Each number is 128 + 32 x the weight over its row's rms, rounded and kept within 0 to 255. Layers, rows and columns count from 0. Numbers have three digits each. The size before them is the row's rms in percent of the matrix's.

# layer 2 MLP up, 1024x256, rms 0.0586, rows 679-733, columns 0-127
089:165162165141157092102114138105130085153103072096149152130146151172074158107084148127088137103147141163082153138173130122132116085127123114130172128175092137139177149140135115102141192088175147119145076091081096129082105133141102115154127086085154127138204101141157102092164135158086083107070142165092116124092151142091140188094158167078108024062126080170186115083152126195108101138102
114:114191151103117082182095105104148132063119173145168111089116123114094135160095198145155138201113112112116136138048206087137149161148131112145149133139169131114129179165134151162118111113104126163187130165207114136090090135136093088126128091107133164111037107139139189161194131138145087126162098111156159099107131123155175152123113147111170144091136159094134122116176109138077120113116
106:063173124125186103086176138188080139140124104144155066104081155166151112119111118156115180135111196141100130078068140100085144076139121171175151098098129160149126141102126150133155132167067104115187150116163074139177120151030178122077124148114093102160150100094080077124157181119136096123110108159109103113105132131185120169167106121121146082140143157125159030103129144138140162167132
106:108151142104153117118134131128100205099080124110118178097177156109091119155134144132145176169139204115068127128047159119146144094135157141179082094144114088200112096104154127151160136126139082102181130147104109162110145154131120156217062128059086141149127127189133176143133202088125157096106148172199153103088072128134102183165093157167112116116132121108160068171147132124133088115129
097:101114089138104088150204047133126106105133103157172103165112115065093088139154142113140113228177152165146134115142162154067132132078142124091160127114116089181132179081095158171144159142083131134171097122154169093053225104110066120163147126111105157137092143130073157131132079132146132128138124130115152103138052147109103121177100136175159143139173105152145140155159134090125115135143
107:099228145110138082182133149119123084146099117136175069134182137207161106149164094126209127177199133111169153157135102125067113166146112192178117147103140070132128143112065166108163155103109144059108088137109111156141159117100072187125141087136108185137113071144139117104121122129134141064063140079131116102144124144154106116104119164126103110086127133172080160118124128086179130085148
092:124174165134164140137154212103132076101142131173100153120156069087077216127121092170165091138102119129167107149096163129140123164189097124134121138106177139120123190119109116185131128113117133102122105102138115138147120088094173166144093045140086160161094105136107114153153145113122098113193149130151173142117120093124147119130031136127126170078165095136186114169111168181124115127175
096:116123149059085102100141142165131166139145095106106108092095115123143127120143102137115136129172097134116138119086090117097131132142141109133105067158206076125148152102140160075144136160135131109072127149106057153163118147139133143152139092119153128105150122150075130163184138151181104070170110159166133142184123097112149143087133139154202117153123170132106150090158130113147109152202
109:135125159159123077165121160130169088135073131132114196150186101108131062193114106160122124154179086084128153131165187125184157129134139126196116142097160103069114139100072115157134140197091149122101183154127110096134115101118115162123177109156125160105176118141173096122132144103107127094127130093157112113156160164079159163177103136105065180108151080089148106144110145148101102142131
104:087026142139124134201104131099110108136095150109164116082149107056099162147070140115107078131104096120096139181108083138152101134105140147172105103095105115162173158126128121095112117095186167080208111109071128113112142176181151101136116141095171119082090151137147165115142134118119047110221121109139138067129115138181083137162099183165094188146152113156175146130151086132162118113136
094:126154114087156107115119141054101147176091121103111154076126149122116095122119128099138131101199120120075079132108154110179068100094149102105187180137114108143086120097122132077153125138132109076115048086122103179124126087140143148137177136135155116145190098158153110140192112180135081135141129116133166106154116195099094120130155157092095157118166150128034127122161051206132141139095
105:103146155124132096126167118060202115119074144134130143046099102147154082085095140152135123158126138112163136121092150168141120110131181108159110185151183136118061186082140086150118087107121111123168136109089120102130080173178125134141116138094171128112133170146105203124112090174129132091172111087076143098145110147131088080088102111197200125125083088115124127183092164141120168173132
099:104120184121084132128106145109191135132113109091147116142181077127168155157086149097164156166141119126086083090132123147053164164112098103157152182112181117196124165135080108081069170138111167116141091122094111098114106128130103182073037114123148097117149129149123166083181082206094101143075149216140088206153111185082177137130120143174123090106088119095123098143074116123167138138110
109:147058172149202089108139143132107129190078163170127143098093127087151130126124111155097090083159112120160202126162111114145122147186078173137119147136146095094092115157151157084106144048146165082156120110136163143095130141149176166058145165091151129122181144177149110170112049111159139091077202129066129125131159144075142084134167166189113126126092161082142124098057082123108121124085
100:163148129121123111099148107123153079156165074183110072156116152137115114155170163130122170150059160123096165075108150086138194145164203148140133085148170157177138119102131132141115089112138136130174094159066121154077103139064113130126172096090202072079149115151114115129159102139130084077223121158121131182166156167094154110127118083125151105150102136146117148155151123049086171166060
117:111135110151117150105125144151159142099185117112105110140142171092134174167113225138108152118129153139144166122111142192117160145140124106170063092148143107124072116088121172119116089083080191165151099113164115164147144156110106143152163143107168134134116088234108108166169088170112085126158099134151140065124164170095101163074158113113107110107147175130147124100151097127074120071150
106:202074149104160111120101159139162114174159157119153108165117090174166212133106090086092126122107130141101133105111165126094158125114095102144124131131137118096101145130125137127181162126118132110146119131174170169157129096074116152082074131120103157036124101166175135112171112137127189110133162106184108099160155113166121145104135142109061104122122157116127130150123065101103166128053
107:159108111075139073125175111117166158095141122142113142120122156133156090193132154101129110114161150127168213080128085136107118148154130161161150115150147192113087140072062137180109115105090120130097178161135060104132100138120205133115139103120109117169180129191160109143154143137103113140085130080123170122103121152115120127141091100109148143124171133136092162131135165151131151155106
107:157179103121161142161114118137128060112063177068108151075147187084116157133092080061174088154122084070149155138165100179140091154112123119137146155086204122096075193150069073139157097140065138109139161100102103137121183172163159123145092147095131107121153138112113171114107162096106146124159180117147147146136130186148191114134120138106156119118116118141098158116123126079098140149096
093:142194095134130126160104116140118160123072100104091116082066079135097122143065110112099130100144141096144071080121156118105082108107111180083199198076165138154158152158107068118042167145128129156122136120134147094127129088148126096145193100130141186125167090180117087138084118127188078177119149132094087112122144140174146129172142130130101118198123127095119144179134090118110135121101
098:144108145094171102126171114150109114122152157087159122120105098143152147147140137133076101145154102166127161127169124151079156086122165143135092155183105089120105072128172140114093028046108094063181075095102154133078106092113114135179120109171062143130131093121164168128079115113128072220127126127146113106118128145170208171148122179084097101126106120153122109132171129081140091157101
091:160129118145082145128122142131156129082153146160111222149111145174133111101146163138118158140242127168099097147126089109147124129069148140129161101163166143117156116159147167116098187177072148143157128111129131181105167141117088173145129123138116136011094125073109146122105161131100119109148125146106131104133085091070124168119112171149107161152102103162158118127131137139153142095121
096:100114074131161138160122143117133146157101111053161117152181097203117130113157176089072151154167120164114078098084126136144103087123183146122164125087118174113116125131145145092136117107179124107142080094127158107151136157136175165125125083193139180100121093163194096101127145079169106128080175141104114155110146124124113072111129100157074097145127094112102105104158096144112126096120
105:146180130145060130120099092185091145173107135161098147180147087099098092145094135110155098140071104094123135161080111132102176140179127204169128139056107116117159143112109121127066094138210120088101167135134137075121157108097135165157103180102184113140091136127146191156062131111097109104119122154041088103130043159069113162112084147060139140181145131125079057118123105121101092149106
091:109147176133074149169130131061106134125136116116128152146146190137145095163145136108142100110117132118078157125115156200170087086132118099126159156164120126040105098142158154148142140149090120084201186094102090129128123171094117159128128106156118109070077092093174201160154129118133125063120223127174107132135118140171107114068119070110107090165110156119095171151086116105189124125155
106:176115136129123168124111076167140161124116190065168139102127119143143138141143149107118201050122176141145089098117122105133130131084169137148121134133136168123179116169125131132080092105103143157193143155158150124171141180122174173124102103089119198118131117176126138130137116131058142058184164075164099135103109132099137162115111150128216131076159145101115079119110053163115104081074
098:129084111144159115146179127154143175110131177084153080155175108102114125140151138148145130100141118133129122149100136202052077157103140116170129157127086132087142062116135116138145160164128143153140200154025150177139114178111087174157098123150116131094202092105151015066086133188135146094052179112145139150114132101138120116103131179128106131175114137096139219105089088162175174142094
096:150122107094189105173112123123162132084167107070187172170120128138124117149109122095152182088087132161147133070133090147206074121142116055082139115159136146138088146105121128181152117168102188115165115122155097139177096092130091176113109096072131052118100103166129119136099190149062157133156083109123086157103129186077179131127096105107121147130116121090118132144114107148154116154109
097:074142165084172102199222163117134087121132180143093139081050107115112108111186103126118131164136091121134129122133078155128128109157113135145155123112133165104150115112072100127128101128155137073082164150089135130102152128178162132155144110121124180129114118127111135056089115098122092127108110068051162144076105143074137092117173162091162137105107191097111119154084111082124139138098
113:141132151136112141129112110094117074127133132200078161144147137169161100084147160087167170097099121138119114106148136158090126162073075146135131150214156084130168227115130110108181140139124162129129123087181121158185069073068152094147154105146158125064139110108104118129123099180074114094148193114070148149135159112060141105157126065096092137163079134110141160138139160101148080099190
104:126115122143095087169160159138147135107130106122144152187104082112085130114112143140142141113202154063098120132092144224137166111165076186147079129111092062128124156156097118144111117107136109178161134102135060179078097146115129103165119092131095159129121109162148106096134124100140089130132160133070111133085114077126162065120126135144131117176152102107152126180137175078115061130143
101:142119111137133093138147147076147180106175174126031103119104075094194092084137156122117145157158111185172100137138139113159093117103077108115164065157150135111153081097127118136156145167094053076155121127132134107143114167152130088108130113122113139125159085121118048131121124133099113153111112113125085150139057169169151152112089130112114079135142095162069135118092094156163114136145
100:108103105159106110121123119132117095128157154145143127162153098146122116130111080180137176201123147117149161135177112141225142103130132114158104142113102115155123163162161136151153178080183114126122140115129152067108109124097118116196177109145122086086135122100138123155078159114142098157157115135138137129114084149083133129107089102143091078138069106117084126125114179138124163143113
101:123127144133139078160075131095105141123120135094145095164069153133144196103099110100100145117129133163057085147122095138104156133130112172087206126132110112169159133103104101087096184150103142136146102089134064183111171107112187179164118168148110106120137115117126104139160111119132136116148100096105124110071153084071158106075102111118164109188175190113124138122093085123121099149141
099:175140168132112103129125175110065152109138152095083202120147088106136128201178084093120103048145200142074161112178141096105120097140122140125112155134129122114173181186166113107076133102093147118100132117158152110107111128169097171103146108097108132156138115126151166154176150108150126142137093159140122161081138114160168134154126135107183109113163172140090125142125158155146166135113
094:081157129154165126116137114172124134106095144102189140141130105150127197133191124156154092101165126136171109126120173153191160146098179118163125114101140098142136142152110135097147159115150130121154083129101141098131097091080162153145090089173095136129076148148134134180139110176153164126097089091104107194138040089127160105073176128105158161193067132124142144118131112071145114154141
108:135107120140134135174132157122186163115130084110150124161091097091121126172154115119101166131138137095120114140103095088139130103096157173100127178164202096078114140136089120145174140129108175063136139127079201109088147078203100127097195150151075150113146039154201158030129098115165079069151197166097095077187091160134135126088164170081102190096201120049152076120107134088093033099151
101:061138138096096131134101138091018109096117161151119091133141068112104128123168155176179192102121099187186117135138090143125148094088109129108068087195148134121132178140135139115126116117169164164167154108125137169117151133149100121129083058128129097088142097151086147156185054111169165099123139114106148165150091158108154154129145079082160126090110130130127139104106080170144058136135
091:109097130161149120126122098090084133156147147208142117120140120144121097155096109156080166099180085146090099151158117158124139109046180129145120159085083178111126117118145150126119158111126168048162118177129125154115142146140176108120123172134165114157088103086088186145136168097149105147134080121145178064118104168091098193132083149140074177154089110114109131103089128134135035100125
099:099152146170134127090174092138138110113113124180129140080137071056155127089223104203138105124079151107119128119092164180096132128153089133102132136101129095159121139136066161100136173033111133094165173129163125129145148136140126087112116070160084120110176158166102085160168137112136130139127118145100093118136103106104116139189203168107158215101073142067166098132126132173135138130090
098:158124113139162101129104103138159143187146105149119161131167124061149109132096159151108108169111066046041128149091088094116142178100129091146122192127151110147146116131090104149074128166185068133146129156112105129116100083150153124147154110160135154093088119181102099211144111134155130178111139088080164136193137162113124150069085188132119081146145116096152095135139119100159099149099
098:128151156072142102165053094142154114113110110205138138140154174124102155204092132166117134077129141105112145132135147129099190074107105111116113116150087118161184094129163132109117169094147132167154135136118177155117199143040106134102131049146130114089177093182148114107143182086124125118146115152160145110101132138158081152143067169184103142111083147071141114130108124106089121091171
107:107190110109066120125163154155143129152144108117155064133129149089134067154142187123101104123129187091121128089197093137107146155120113138039139128118139058109078154157142134167121173162193129142095175137148129179125103111108098126165095093079117127127179129107106133103075123211148157135157199087106117128128129090075118159067083136101170146133146137134151134128131097174083141061113
109:090113133119138173044061146140147198117179085129097145159149126161201151167088131158105144100100168133145135145140068104092130064125183159198178135133160201128147123082091073104114203078145121134155135153140136146137159124118146160106126126118132130090136122116191072131168137111116149116158159156108082132092091114152101086111142175147122113112130095151163160078160042181195131132082
098:144149140185140135195144056073097097130172151130061137104113091198095152109145114176166093146077113135110082075104105084191138102162110130164176129186095131105107126148057144143092109141104122098119134092129122172158156132120154138134172102044066118122066132115145166076145096122103131075150192133125138167203177127154174139103141099136135145160102152133145105137094106108140107133129
101:129135104062115100171130063176138120107133071069130081149116097177129140127106095194171118120124173153113129125117139103148099115142093148114122182190187129074176152175154102106132157080153084091152172164121166182124113118130072109161109166126116088077154146105142110124040120120058128161165161085146131164077117134104171128102126139122121147164115118184079132103134122118106122169152
091:170123083164146069082096090111155130122133145120171142127177156131124169120136096128106163161143100088088101103150162172130110135092129154181149147094101186128059116099141073089155182114136156134092151166126157103105116153171096130143101169069152095119155092094139129125069143141093096111103175123125153137121048116096121146123102095095115124101162085143160098126124171140103169154134
100:154126173188139109153156112081129169134123098134166112122140145135135191137105126218060122095112176125103135142160112163172138104052144096086078078086163077099118144128237168133103112180133117129091123096100159174117109163096155102093111153109097115106149132132068097136169178096101128083138158102123141128122155150140156152134160105098166182155125154128107129113131073101114174144085
102:129128174137188119073103129173071124139143139083148104124110115190123125188164135127091098094154123119139105096142152160128149092123117131147116104154071139132101116119063122168153123141083127076141168065131155115163050072117100170174075135126131150151074137138173128075064175142134107112138161115098137119141124104166209117162078143158104136105117127111170157141138139056115156107119
089:125118159083090112140107120092097096138109103201208150070128149169136086151121149217120096125068146176165179131143131134156150126163137070179122064112174142052104121118121120136150201162099129134171118175094147146173100161132112129161069059112148084123130119146130137069099108137136117130141112141072123180140108139105106123135123145124126116137119165115107033136092170184143126115180
090:144142127144135123040167098173108215057184081187106145091148161120114064166156143141136152165070138151128187112083172056117152148160078119179112076115137083113119119137117145163133096140125114136118095133146059115133096163119134123148112151127157133075155098116101112072168188078074157132111177166092129132150049140113150116100087157125132117141106140153140167148106105064103122124188
101:132115096144160137157134107088074139173137105058141235087156135123111113178067168180104137143189044139155137000166147126172093081147112150058156138117111159109126125117113124084111114129098120078154140117117140066135114135151138161089105156109098131143127119132060138126133125118108135160161118073135167182117069129146148138125094122082162129125159159153115178117081123142151122138132
101:131088126116102137152127117110163093150147094131155158111161165217123170079130153169135110127199177176116099121085098147089121107087106151123099112112110122100094056108126088162118154091086129112093091122160112159153122141157107106165110164134183120105146106103117088104147092162065077128160159174107195086183138166125125133185085126157159154102091148135202125193152038160125164134110
104:099081132135114154135145142097100086120112087148172146121113165141052134174160162121152139096089116075163129137150165094102162097110123137166134111202132115195145136155048093067127094139117153138149151132119059108119119161168133100105175156136068126101191108111172063121142115171132144162088171079125115104155145158149105079135141168114104147098160127134119202103099123128136139140119
098:112169125164073110117154152135138104186125110087109154135154171134155153151144110099177125142120085092126109056089071159060113136080157130164095156144129136167132169150131104151137071111126167105110219129132090101168137122091111090139123175088137164119134140159162171110130124189139168122098122148132137143148095133084100171152117118011137096136189164106108118147107148121145160133176
# layer 2 MLP down (transposed), 1024x256, rms 0.0706, rows 679-732, columns 0-127
089:119108154167104122078205135125138080129142126142085173180076083136162094121140139152126127070128076061122139142152086109183114094109140112117086101143091097139140125196141190139141122148123134180053115130184102132123166091167123145165087123132137083124123152131043129068097111106121094163135126119147123117136160115071077142121092122114125090181076181149166120077192114073110152168162
107:158113193114144112154095167150161147167084140090156126152168170152171090157119097196157181135099058139144136107168075098145143128140096073128116145124193189099160061144135131137082120100188172104110141096098137169135155168110138138097144152152104145113129102150137151118136171158141152172096145145174062079118154178113099134187113159109168105125116137114102091137159137094063181117081
099:136050115142139134134145089169068230115090085132156166102163169143170124148109106106173063103170091097139083148104158157103156077086094154116145142134144089136175092177131141121182096196112146075064125138216189068096137064147106160125107098158054109104136106110121187143107129141106112122141144079175099087159113159064147125143126129052126089147114110125121160095082123171144134127153
099:099106142177177097222132140164137102145087153107165165153178141150098084149119145155149150154177160097133155122181170112070083128079136089113097185146157105109177112144112121112080133150143062132123121155088149108119176140134111091075181071100083149117144103138141081095158119140044119187115091156171122148169107129167176110113124104197116136152175108125082113141130142168132161170179
094:097147129091134087161112138109063155131084134091129147152108195135135108123113127124117188152115069129187143122079103152175135142141185116126073130183123140098193087156141170134140114129130174118133083131085179113178110101095077150102157114155163126117136147130124077125190161109079155127090122191120124124083184166098174133108100160094135098101135112156098134089103151162101149081078
107:115167201139175115087147181096124096141153110156131149141142120200133134147164064070161110163190143114101126134146090177167112099096093132152125117121097070073136146096100104093122159129128087088105100159106098102138151118085120124165128118158102137097180078148163106122134092144164096156110103123109120110184091181168115134144116065121142080116122136133107127167097032114132126120116
096:163049106134100160162159097104159098107150133113134100110112145092128114102130152150185089151194108099105136222138116129153196068122120106148126123152131098168142179138104152097134146114121127142119172195162157114176093182078141176139117171178160124100114111122146082136076140103160178095139102190117103149136177160129114058163161112129116117151095118141200124084101141083097144081052
095:078172124183051077117115122113111088180126130072126103073169207121099136135141094094127109121154133185124201067079088185134116155111143117103118133115080081154157134129109202096148134141097187186109101125131191163077175143174116134142192145133120128129120133110100143126118115058148146172105107146144108072122142100083156090155122132104144117137136082148182064157101128167103077098135
112:117128138045127129101100104128135166177182156142119154150075123105151147153043132106124113146089101129105056108090159224173135181043175161135130156160178163201170200162168123135128098118141168133137141116148096108102123072085152120179148146099141102116174117106157148105134163165138106101120097181130143125108091124143158146101105161189127178152143076115160121125117102092092130187169
098:099080151115129199132056147080174110123083128144187060118107161190147160152137164199135145127142144169121079093044131106087148106119151122141179084218090105110129153119126143111135060146118144133152123140111104152101100131182126157126121129163091168153093141125160104120143107147148105095059112142183081097182103115139119127141185172033141135127069135091157134151134148157141149160126
091:115105121135098054079148169180134154135132108084110186137152165220097118143123127117178171107146134188156093129111186111120127109138148105102123077139124109128176148085138153153126190111133129106135119082134128115092179139171097145137140134118134158166139147054076162093063143075137110164122198125154124167104142110139132120106109147129076101147118107120083110180093223134154208094149
094:161152245119111128093121114189099136149078158127149108107153125169096111170127118092095167162108064132118183145099142134100127130098090152105178103121167091110155137156129147147161091128105175094091131103119124104099190142095140083125173131123095160164105125152109099169127148179128116169134092060135084072177136086151165156185146118112114128074133134161129129059184122089141178124129
099:172095110131116101119170123134145159171162116126124118110130113143158113129089129111089152158102112130094127149133131092149162165099099129137177141134150122157128112138136127143126104136120040149114153093146141127140072138102152202114101148185179090115138031195127102158122119153140098095129059147096144132088106049174152143099068172138081129095076110145163121150140146137110056130130
103:193117113106152117090119118144129130103127112124185149156161111103173113110161146143164136089154106160134108144110158160176114067137109133109142124183128172091115140112146195130127142129092052076130071129145170094131121062160178167130166062109143162131221060109101086053148118110062163142166154131158093170064086139125145123158175196070172132149091163127111120171142114083091176046136
096:099125113123154111123163141162105156144102134116120147080132140178109123059173127123133079091185096158165134129159123121097113128090103135139165122140066122132162125152132158170091105112141137150135142112167156098138178110197138127099135089127086118120134117123139131089125147101169171128098141149148097176139207107108176111128160099128115161102153161116148131109209134158114174141086
107:122108175126099157140132117176155143059088093120178107140163154164067099119088096119129117133075120161136112118091117126109140132120176152120090103123119166150070094156124137092135094149061182128128121080162119146108104107122137124131147123121095110155170168121094094146059115090139097084172133115184162053088166130169132117152169093089092153090098188099088176132093190144123147141158
105:129162132117100123143124177137105117183145087156118167143138112071095103124084108132147123107127078064182104143089174109140129178136052120091111102100129196125150123082034073071159109079116172060111175126177125102100156172134110104151156141106137159168169139141146135113088148147119155123152089074121107140108144121099079165126119174129172071160123222120110158142158112161159115137147
107:055138068098066136135114177175106084150161132137141113150146076138122118161119129121110096170145155160074142118133133097098135089149119058134182105095171137080184159158096134166119149137109147133146081146170152141137140182129098051160067108146133167141133100082142151127147185151097164142097083208082117103135131167137122162123097154095111062157141143134171164159145087093110100140145
104:122118104118128143116095131092129141157151101205148134114161119076143172105142113162177161108116155121129106111115119121138186093129078109089190083114109134106175117097151099105114172172097139113163116079098080137130102141128111155157127188077098128111083157150117124128180090097143163109138116121133081130132111143091172190082135119169122152143107146167068147115072090161097138151158
093:123153166143154121086111111187208150155127118169186096137096158128102115119108170132138130167068166114113126100073124079114157080114167136101093169202157070128152103113203107138133148088170160133106080176131119166136131154148075139112130105175100128205132137057113130124094140079131180123072160170149138128105154126096142117165108094089178138160133124127116059104108157069144096186159
098:116130090196156119108120110157129190101108156166062116142136159116104081118090133097080148163179094098178144109109137150112107131118116155142203123154201205133105126151156076206112159137143147185106159124108145087098107156179088066100153147100161151111142149122122107141134152106057164130144125103065112143108154093080125160082068161135099122147102150100147122080140111144075080141111
097:113098150204119110137121126121113081102145127014103129137207147159159137133095094161161112149159118136101102134136122088086100115182090116077164145148135140135134165122124161120098109107136120128116137152122117177152177073124154115111150169164096161151152148188147087122077111161110150125110086071181125111200150157073126119148133057098165088083165133175178127122167138109146139111101
098:088134131078134027118201113124116146153137144124138155203115125126170141146103143127105146128115169154154110131146186107113156141103134121105097168070112153168171145089173138157145102197094137153097188141069096178142143138082148122101161112144083081173101076122156122092147094142087112113084116127120081093122143130120163162155080162068065107140107111121131152144084164127161073172097
108:147142169102141105145098119192111136085129103211099142105145108143106120122090108124112150114100143209166162127146174061113118147147109117118165094079117122113114123116152110062146098061141115063103159138170120139077115121110159164097178153143144159123141132089091123114188161189085151097162154112107143120114127128137133155155070157116043134159140096125146137090115160137150127083116
103:088155101143130148176072163139111128097153112060193128186095195048122122198112104068169099081152104094069083066141111121098093199114135163179120085102164177110174140116105164100111090091160088162128166115112112117151073113122178152111145144068156103084136094083109099117130179084061110123130158139083085155114125107095124133071108195113152125132092166127080121170127129056090114097117
111:144169035080132138113094180089135083213110134136090104111120076162123140144147159077127139080103127094207130055150148180100111148125200163131128099150130159112144114105115140097131152101067137085101167146107133141145120130117070131139110097145082109150087114160136183104205144178168129089128166131110156130144080127132136192120161112103171099140128105140078123098111079146119173145102
104:113123135133088100145163078087109068107107144131096118137145117070109105124143133113111156181119145111093091126131118162172052116151137151071154105119152056114100085064138111112134115119132189130165129149151132150190168132084069142160100197155096136148114128166176195171105074130122140086123077137120146199169145119155092082140109132116127088163141094065088142138082131122103123169101
109:124145148109111100103121106081097101130183161184094082170082105150113066137186112161118147167173206129125198139154146144126119118091096160174168149134121184159172108120144099107065148107209122118149159176081136141141188163147078146118091119132147130148121140166155147139140135149193073110140111184122122099158149100179114150098143159114112115102144098176153126159151137098184125143124
098:102107144105175130125159155160109114080127088152129107130157167127099071151128123103215169119141144171129175160118136161108106151143076180147148114095101127093148131077110102138117139143093101132097062120097073099153193193123164133148144142160087154073119105109134094102140158142154174073112140106092172133153079141138129082120192058102164108173121114179143142096132081126063139103097
104:076030162111128152138102121165153116144143174070145163149144239161072212126065101160066122149170114121119147123174188162111152151125127119153134122077122145113174133116162070157179122101101140115099078132121089085069120140141148096120056121184123125134108143112163131117117166158146097126104148176119124100137177141162148148185153137141104146151141137120154084099124129158137077131109
104:165149086174081140143087051112122128125113156154124148151142110142106111129142165108121097178142179109164157141073145109063118091189050131105078144154176105080147175124142108089104125098133140187167139152146146161119088146111167111179151179111136137165104115158164185119113172073112172182140116109111174115100120114102131149146153128082116091142106165124071117084116078102159093132183
094:063100139120145119152143164104178135152090086086142068112107085083079071114155147172086120176181131193110072128153114149086125088145073086134120143109132079139095093136096122177161133117149126166133122079156089073139152174161149116118132165120118127141110154117146129100182060180191089183069105072100151125149148132157112121161107126154086142154116125137124097094158143099080107120109
102:127104089089124093136103178138123124121118195113193217146117126131102085181134143098147137130115129143166079156100148105166146136114144162192123156121176121136155095126134126168122118122129085081152071096146100120121094110138136143097100100117136144111136170130144174085167070118120062143110161103071125102089091159102108157101163084038142155122093115169108174157089124142096095136169
096:126147148115082113051100141064116156119102107106111112168145104135122073043169111134106093090104158113157129099090148102135051125147160115107045148127038128131149145142112188115116124099150139185141118171194196148132114147167138123120127123167141137161101156060125111127135117134123152196137161134143125193147154115130141108130151122150166132075135129110092097148100184143144173126143
098:110087115196138201092131122180116139172109179068083076093127046088167147135131174189195070183151067172104151109178117109118133107132132163077116138093071143096124128117116123151130172136082142125083125093128109087163134156173076119148124149153104125127131084146136119163149072121130124123105192131111174122155098110163103102106151115188125163068125116165094151131111155098121134168114
092:163056165143150112158158077099120154164096090089082139088110184098144137105122174072101164176151076181156113162120120177045112146108149090115128124054083163134076045146079117086125100196141121172105210138161127131166100127170185142147115182127181138185133160082162067136105117080092131153106164119201148120088160141159134144174128140111071143063144099129104137133156182155133149105160
117:114156075104072114120148101204163141197158142160104112110164190105115142165111153165173118144167146107110109090182111156148161092097153121095149089174160149139165109157115116145194125089080150073054164110107076119145104125130164107177093133117171149129198054127165112116066169127108158052122146063095113133151089133129131154111114139093103110118133164110129136126126155124085108138100
109:137119087081165156125182139191106122160172136154139152110092105119082166091115173130131096128105137165144141138139075076147113188070147129131142154100137061090190129121119128173105156113145116110146188125154139139144027128083068140085125148128187162153059106146133158074180171144116126139114118176102163127148141128140142140098112106097159075181122185111081129055115085164157102151138
097:101113149103143166109102126161085085110093164105108081093121122139175140139114100122182167146112097196161127068098113089118130137137142140070124149167105146151147145135125218124111100101094155114112107106145115136143141166132145122124166116140117105105083049137136147218163203106164149070078099097127118083112148137060074081120163185076116145125076146093113156175114128134129083129107
101:090155141127108107122094066165153078087155124165094140163160121100054184076139077131139150164121130120107126122089107158104123114103121163166059139091111168097096070174100167152131130115153076177118140142164126182112197151087113091127140178122129118081131154080089120133092097105146106105111188125169113141151098117161139058175180171133095156115128152127142179126122117149123096130144
096:126132148181116116176119097107135104098107188123079109138074085156159126136147130138120168065094186157155125171121107099109166130101126166117103121131136124081157143139177116061142091081097196158101144081115078135063075097138157129090067130125156083097159142109129100140112143093131096138139102154139158162139143071089103090153127136146130104109118115101111098099155198183076088181170
097:155106132092223133097106132141153100205072111078123176108100145131110110130167121094191140080073104103091104103138136078063122075130150155099150145128131082152123104146136136154115141149093115112107137184103098144092068090156134083116144176136105166117185138158182104095106134138131109147078083083114099156192148119094154117172148080066137074160181133163135117097150101085180101119123
104:166134173178128127155099142116135163061120139123184140120129155105151179145147114120097159129048150085169179136162125153114110185110116115152061132066152141152104140140164162138152078119157142075146091123166119204104146128155105134136075149151099131082130172136145141113142072144181069124091165129106095128079166083106101150091138097144132153114134114137134082099156184095145175141190
103:084133190130126090113047116101082157122094063150118120110126176173100130044122041110158132084136131135138130175098139162153142163114138133182080152129112175139100121159146174142153124135125087153094120150151189117113173146155125150127166121158139164047100138170101118170123137107141064164096077130117185147146122116120087127124128107148144135165115201121085096091155124108146174153108
100:111137150111085113085147150069133153051150159145089112151125118123076104118100095164141120126174112099130136088137129125124178135120126143157067138162095119122142123110152155088136132149083103128095063155116108144130175093104145093122121113140137111144118131139150077170174179203125137135141111073187126164103144118162128125175160100116191105147120098067187096182071181161111151123127
103:177118112112109151147124105145131142140158079125099107098154127157168111109122123131059133171098123119149195136184133101153104130170149131138089125063089144114183140126098155193075076131084126136124191167117140195095206150229101167116145105092169146131081113107166084117188118109090035127089121106114126139157175129142106126167144058060105098121191157144175143072146126098104132152083
103:112104114122143145119137088116116173098169123099120142081109132126132115125154133082073127180112174193087112142116135093112172108082084144111125138140105064159154122119132117122124157175106145093121082176094138130113088166179142142143132141130114144105153111154157125146206107130190140119161113175087194109146107147105071141089141057085126070105101124116063153138124094155151160103063
096:144202123112100095115184099114108122104147136116112119107121165132161186074120119103120077120158130111108187070101069127195104139171160163171102188181080104093203148135104135097105119110130086095111125142156122092104070173044114123135141139119140121152109157143079152111126111119163134105121126084102129106162164101120085128123173145157098139074132098148162085173167112159133085104178
116:127085078083165128143117117127098102081130172125184117170109180156146187105153182110123162128084155114155132092128097105210139071125167133101153105154167122084121171155142072149164139169151124176103162149112129172088100194167112155139117135182121202122141100147218098106132066108139132065120132129075079157152131118111159120079135121108127109098124131148136111145127087154122152170152
097:103138095146126112166161133139140143140135163170134138098083083136103117183199176110101130121109164099059092099153111171132160138134101159110134154091111125155176097147147083099117160111164199052132132169054090123121076150153145156116112141169129118079161115196136123164130191102100148121132093132162122162183162132104124119100126165139116150109114114106112141094108123137093142155110
090:096145123108141125203174145115120070150101118114134080117108124104126106060143089143144155115131136108135116139193124144093121138108124069144073152129076100174121178124119141151144118087160153180134208153144126122139124101136122103157123147102145064176157143168167083154063064077199098146110104153121127149111137133074150117155211099144142145147112130105120128091134123148119118162087
101:182132067117134104137165157150175176200122140090173151147091142101057135164148113172101069105153112065133199096130166131152088131150106162121165113109159110066121092133113133137171133134161164167188103127059132113094058101182146111110093176120178121128107118157147136111145123169123083119124065101122125096195100121178208168158137120103097168157104178102147151130131080146087143131166
101:153140166089119122132109145114107100116165106145128106131134108099086084128151150154188144164113142159092152048141164095124168168174118081123084093121129066120100208077093126171158148142178121134115102182128123149191170156148221148139093104123164143151126126109135143146127145177139155148096123093150115117161136060126165165123051112094042092208134113144183096073179098146167095149120
099:109090171156119093135177101083116115110121164121151159123131102124130132131142150090127109123136169129151169135143168155170133146165118164134155104080121107144056101140118162160110179168142081153180143176108052086089152121132147157157199134136168148143126164117103186146094180124124137091153039133065083182115100129179124105183141148085115089077164109169075085157057122172060120127131